Each number is 128 + 24 x the weight over the matrix's rms, rounded and kept within 0 to 255. Layers, rows and columns count from 0. Numbers have three digits each.

# layer 2 MLP up, 896x224, rms 0.14, rows 277-390, columns 112-167
165155123119142123112146102102097114127141152123145086120146117109128135145159107116145173119165124169131145106143134138102133106113128141111115121105139101132155113136
119108136122080129127099126136147111161138105130137112150128157138184165131119139126133163151116136174098157133121119182136160091147133116133099115120149189096114146174
108188106139120112180167163220127159148130114128122117090098087123127154084095116087127109116154104116097080115101062147128109142140126124095116098137134123136187094134
167118117141169108145175117174123107089114118130124114099117105120090104135081133125093122139093119124156161096142104090141105123138136118096125131095086125135132136128
097130112123151146152116142154106164123115147112144148128118128104107099151124052136118150095143158124172098117135118108067128127108149160119114103148100147125117168133
098153108110141167107142095119132148111152166134120139115151134134140125192145131161121138096154124099158112170146102145109177114109174117126079125137155141081165108132
164128116123154169130148148124140184119105078099111115098087155097092144156165109150136108152132119109138143139135137088143151085120106123101137099110146153137154133109
141103130115170107110131141133122142112139134129132109156144152137160170141133114145162118138126139160101126125139120127082122107102160114092068113130109152133141139132
149126141150139109152153126088131143130197110128128126170106181149119120129086086120105130139111110174159118109167148114116139121173147133081138108162126117131132169122
115147079117115163144140109140135091100141151116134098092157153099103085151096107112135158059103131124141130150147126094125147111111164097177055133105121165080177085109
144176093135118165127132085111130131128101110140122146146143181102145174100101138119118157126138147094123070134092127154069131113120165104097138100124085156124126126109
104148131131186091102147133151155128123115175110115141069150140170091109157167133138127160079133125097135116126094125138159118065153140153103143138090171116115140120148
118140143151088140134171118106174104133110169086132114077101147125137173149121140164079109126128128129135121130151108125114062119117134134164103089166121175121146120100
166136132148113108102143169121151120126154167159123115120108118168125160133091161121079090153139126118112142190105131121123142123111087139159114160095124140141142159112
129096122115098123116168109127124128112131114115149129121111163099136119129121084112142077122144139093162094076135120146127098103150140130112072153143083140097160121117
142125134109125140135107077161143142148130146174086080059131105129123154131115132167137063088088120149123119147090132160127086130091095141159135092128119124133121121108
132127113132083125121109102125142182111106150122155129143136157135162116143127108162133122121128114118109144111146161168111110088113130102157169113128127099145122132102
131139146156132109166159128122152126107135141163125088117109148111138156084127088126159112084164114149125168137154103148104134093122121126118154111162114116143124154131
116148162132123156130138148119135149108072121109118132102135143150127123118149120130152141111154141111132120121146114124093145089125136076110092198071107098108110128103
151096119157145143075134084120086117133163135104148133177147168123140108147129107094125133084119164137121111138103149128142085101146127102102092122088122144116175098121
155117147084098136144142106166125110120105139175147126146107118110140158108121105155089155165155107130137122087139133106101140091138083155126127126128152118105153130094
142106097149132168144146155094086158164124116096110137123108121106167112131129115105134166102129136108165140156070135142169117122136126186158112118138091179114121118130
115099136119139094091112131151118104170142104089096106124165136168129138133138081135121126079123169112101144138120112112139103103131137105098068154144158107111120146146
151126123147116097119117122162127105099145144116122127118099107089153160126152096152089164126155130160112139118080116137119110159126155101135126134102091150110144112103
119158134145147058149110145159132141120129135108142135145124196155121129142098122130144170098125163109091128131129111123158173135161106094098098143139211150150131122130
155113112116134106094132160146093143134137135107125171163121110133147110138107089151136145113137144121138116169076143177120138135104114075110126144076171110102139130124
087107136094151144127117124127140122125113097095100106160128144117154163127162088167153161132138148128122131086099184203099166154127128142139110156081128125139133116117
114101160148125126124106124114130114136148128140074153100175153102100161139065109125136135126160124135164131093103104097121149082078129083125118114101114117155134104113
157181151162049116122131110131114121122151133091093121117126136059118143126130135118160105130078140143117131106146110154109095094106157113128143161057140117139114124140
121148149165118157142143109125143124140154102084090140143131109110192103124115079122098135169127113131166149110125139126090124069123160105150159077127129157130104124167
165137110105162105157127120108105123154128141104133099095126156119137138185138131135130137151167134164111128153111129104138121123131109111146138122108132136184161118083
091087153100172148139128121171063134098127162137156123120103136123084114144142131143145145130156121187127173108144117119080125141125071112170158111151099126144137138138
064143113136130132163143109180111102087121111114124116126146138114157118128102063143118145109130167132148156121165152138138112092096173130117089112146114117104138188137
159136142146121126113124152122139159148136109123143128112128122117136127131124136116093148091132147121153152133151104134130118105125133146156144090100113114129143101110
160127101139131098132089143109129169105094167133130114123108144164131140081135127125131157180133117117092120138122093105082117115110100144165102130109108124125130150167
167104151124153123185142148125177106096132108117117136110119128123119107154120109144132126128121137172080097084137138153105117114119174183137154130096094120078151103117
118167163152161157151112148137118109116128098116133092109102167119095121096103077150112162120141162130148149090121106111205138093158096150078110134115157134125138144137
109094181122175151121143171124138155126137151150148120129112152128118143119117142137076130117152114165064136126153126117144178125170095145155155123162129169144131126110
128136132088126122135129130143127112144134141106141170164077076132121144090118094126114151167115198143147103140087149172154125118135073158123100088079154143174109155130
148081086109145139161159094177114141129167102140145112126144099153112151128121164115094109100126120094124081108155103135068165116148137128154156118131108165136141115113
134157183151115161091144146108104154084135152155154102117093153162109120128114099131141130156148123140122085139148089123127096135138100157123112113104147108178103138116
108131107159128128108164121136098134086077125138102094088144127152139127156138123119137117117103113133113117128111139155157113124149100127121168136141153105097131147110
138185151172127100072157102142150134121123109104121136118151156119140111111135108086130097094096125113101140100183145092166160134153113118154133120167132132105117108095
150104084099109114118193123108102136085095117128124109096151126123139096126114132121092127123137087145161120137141135139151121097147136162154150163083162138137119133104
143103059115109096098111103091176177145148138148143095130109163184146166191140193094160160100169137153131164109136155114082152111134089143113154134127163116163139137098
105130142143102140137099139113122120134196079101133140123149140111145091136154107129121141142112131141076135112116101140098165106160142086150174145163080113116129123134
155160142099133135103192175115140125130121115129145127137137104174084159144122102114093129139113156141108149136158110122147159094130096116117152096113128169153132130130
163099130101157149121130149153108155096159196163086083114077130137135141145102132118134121112153149133163095158103142147144125115161123114159123148135136131140118108141
127099130149179127147103174136123136089131126124134112143158101147153101147117139135166098111135149109155137134142110107090176161093093184135105124133154126156135164155
146154117152125135158119121129129106120144126132139111130127129108130063155087120108134144115121129147154131132146130118139137114128114124108126111172164151095134141132
172126120136126144131169144129151111152116118159077153147128076107118144119106125104133133122142130124126140102137128108125153138103126129111125105141141115149142142152
181129067113059129130158080132124129103135181121118127116090142145079154145093134136129108130052121123108117111170163134165098129117132132144147141091119149103095143096
121098103086144152150132134102146123160085118125120137162146157114141133108154111131140134107112106119105125158129102057117130092119176122115120138113106151112191167124
126120174120172174165193121135123143089111102106095078111146134111146103103147092126103152076131130100123108129118126140096119096146134127157122128145167103162133120103
129119156116125085108130154083152119146113163161127170134106158137079162154138090144159124131120135096148137116114117150126122107157136103091160122115115108128101131110
143139135145135144115117093145145116136160160122155114171132166114159122132124125124109123099145165132149109103122132159089106106135122092118111157105094129118138185112
151123097127129160109103099111127143129085167149174137123118147145127159212116097120080160093152122132171113161121114107091137127104137135126099137093158127089162108063
112168129126156160114152149116133127126105139116097133133108099138120149159095141162125160179184110128105104149162110135120148128137106136122167103123135159120152158086
125141144133128173156204104091127126115083126126167178115103117102179076164132082136114146152108129099146166117120101120134110132153155169155139110140143093115099155142
118132144113149100148123133094103149120132111115142118158081156104124102151126127139125111112122137152146130138124121157127151155139078149122128098154144127072124146141
124146135139090150109109099126134139105132154123114131142115128103134140151117162125161131110097090104109102118159114159123107135109133072097133090141135153131131142088
106161125144143160115201128182116119079111144161136102099191120116130117148145147090138174101122114142139142158154178126100110126158082136111095115082150162126063134116
127135128119111175150121124125103117115127153124123124139153123121093195125126139091123153131099107098101120085114107102112117151096139122130177149124095105136119128119
060136150136141158075094106109088116163150109131119090153105140136151111138152087076121133081120129148169173107149101147069163106122111130165109171125192127119141172107
146144154151172114119134134152146124150145119120119123122164159122140120138147103137209169121085139162106137100126119134109162168121167149083121121160201143134124117129
122118138149160136100112116132133118130132128085124113116131146108072149094145169116125153165140203078111152123140112128122148160130077135150143088168093111136124161125
147134139116110124170091129117137138122114132126140140122125146128134154085139127142202123128092148104087139126122068178132146111100097186131142131107123139148107114101
135111108144108106166118160124146134118124125104127155140158102116093136174170139146111149098138119151116123160173111122127120123107105134145168079101137146102129163109
111118143106135115129138144096135108081165125110123150133120134088096167109180141135117132159151081125095107140166135112129147126154120140150178142139116161051139165137
178127115125108135137144132141119101129141090114133137106108095121091062111096067108162177084133105102156057126090147133101152126096154119071084112143106141139161141104
174149131124152124124110152141132147113088159136145153100138146109146127112102081159142131133153141139133118115146150134137154115127146104103166114135156128119164164173
126125142120110100138159152110081129152113104142137126121140136096159136156097128159123137130125151126125092090122130125097125132118089136193132158124126102109164149080
155122157115116102118175163120152075080157137129121121118114095123097181119093146126132133158141092150122172160140091109092145135141091111122144158116116139116132149112
168120157112132093147142164075165195110121129143109138110058132136104105120126176124128079119084157146141093174103124128113124140156157132144140078128121089151136099112
120110140171148132128155104173129132125119147120144113133154178127134135134124109095116110137134101134096109129121122107143130165157146154132158120136139116151123164136
109120147145100133121131106113114112096132152116145108143149120106141129159133108138137169113102138125125118135150097129063158098085137134107147130114151123111138117128
143082123128132112117102116163115158106115104119148149146116110144114101114159095099131159120136136165156100149110101109115132118111108136117107094150095121130105156115
120139101097169099100153161097141153134141118119149134091178076150181116135119135080119129134182108116097145123112098071135144103185138154114119171109197143169104101111
134126139121149180113162106117067154134144133106124092143172118104114132116150162141119135098124143134078160148129145163132110144131164131127104124113113103160156124128
171121165115143150127148100144104115134119104141100138140137105113154098118144143112111114113151106147114159135111114151158128127120185138130145133114088100105138123152
092131131180094150127121128170085136108117068101158148131140115115141118136135128121129075152151127106147105098122125130089119110173073166122117117133157106154148137146
152148161133169121153108083118189132119137145144128149131115114151134118182127145139145145107131123127098082131097119096120144188090183139140045135134124074139134129106
077123163147145158143143155132110134138124137197121135151093163182115126132126084092150140114161131124129137116163119157111103152124147137157105139126122127127135142135
141137154129168102126104146147111133104122159111137128144159084137127136133105145095108117091157130125134133118084140152132155141119126151148129115118122150131148135114
164147112139158156122124170132126150150106114144129090157132170135094147127186112104150124095133112152103059136160097139135137116115131141106117116118062148128103128121
127105125089124115139128109128113135126108073152124154155119113137131156140094114068148086150098133162148105115100171103144129093105108141152145121144120092128126139083
134132145137121090144148142131118162106106116114145175094120141127150168128084138133159081129103126128102137128144101107143123122187148140140146133114129147155140110141
153140155162075118132137106113176133132143172122058142150130113120122127146136122121139144082153152108133121148095114118122112094115115099153130127136110089111182131139
136133151155168143139174168123108132115143148173171141092156134098111119127115153088131120136137158061156110121143124094115111099138148126121105095148120146088115114084
112097096150124100129154121129168112125111133100134106102122184132106107160142117090157150121126109128121160134144133100102119120150099141115156127038127162131087164113
141149145113155185112089125138119095091123092135120116112086125090147119152089176088140145138094137129126133159148126138106168172117150112134147086127127105110135133085
105122083127126151141171193118155145120132122089161171144163150115136064119132073144089087109118126114105128128088144102080129117054115116100128180096099126111148091160
106131142110163120103122133111145121136116089169155094154104102147144128127114112134148132126168123136124151128109126080130105097127129117115138131092140112119117109182
127180144111119104119112129165117118142147102139160159131127131102169112156160133132165085100111104129148145130117086152080131080134123136124140132161127142113157133113
147136160168121125168144116120116143131124132114133105145134146155118142090074146153139108150105107168125116133136088149091117174162125123087117132146152156104137149135
155086108113102140118174161124121131137135152114099177146105194095145058138133097147126110101090121156143145127114064131124129162156128158117134123156153148151159133127
150146123113171144099138120087125117136031109141125134157133142116104126115129096136106129103166127129100118157148083101165187119161115140065140091112107119154132121083
150098137174118114128116099116170154131158160119078144076132095151100109137146146128149131192073126117141139136141095090178090118116118175115131148157169194086123113127
098116166164119125135130167142148152097113115106122113124094116140136116119114121165135124120097113131113149108122140118143105077082122156138135099132129103127116095089
156109131143121081125170107138082144114126115117127125149193103085122123086131114141099163089143130116133161144109123158111113102128144109117070123143132147138150102119
165103123126161152170137128143114132136131129107168111176100140106111170149141100090156119078151179105114174149106117116143113100123121140113079117147130112164096135136
161116118101109184132098125163128131116093117158121147110137140148101165130135113148171109124127115169053130125130158099113117111143063150137132091102114105086099165105
165142167126149135163152122115141125143130121123132125123085115098181124119103136109121066120103160129113123117148097175128141129152098120147120169085152148167153072121
159068144155102135158161139109120103133125136086101148131147149096139121124127117129147113164091103124164081118116144152132099101107136163108136107183134155118161145138
133132134118119114109144092104164127173142111110111107093101090152143129081108148134121118155097113099127143130114115116139105128136127162095106147113139109114151109126
164132135128137154142108135137128149111129153116099099144117103132126142133161130098084126093104112113139120101088115146113156120124131146127146110121113156115100102100
151095121158145168129166144131113148154095113138095118120174124121117128101135134115078130128129151121152108146154160134110114120114149141119126120116087087129141139118
138101135086136166124142149151169143123108156133097146110101087170107132080135166091120102141160108123098152113127129147118151132130107147130124105129163142131143148117
138145110144120184122025143123130172100157138113110104110162132151141119154128135079128127126146105081146170102110110162113148081124131148171122094091169093150107088137
118104116111118124141129132130097109125143099111120159139117172092095135127144095079124159094161135123088140077127106113132119146153109147118141139092109128126114172103
112103110100099131127113139114113102120119180115117147114113129127147132183120094077162123092078109135110116135117094132122113135139160124117110081147107142104146106114
094117133129173158134084141115161122130090153092131144121160151078132114107170098116102122116147151111138107166110094122100132111120113137096112169120137128129125137131
126140154147157124137116158123139119109127136118139160132133114149109144129126126170171140124123201112116132100067155125137146134151165150145119115118110149119128079078
181140128124119131112135133123143126121162118146122135164148135112118137168141118119121158143145144064139141110109136110094145119157156149132156151117157138154116124128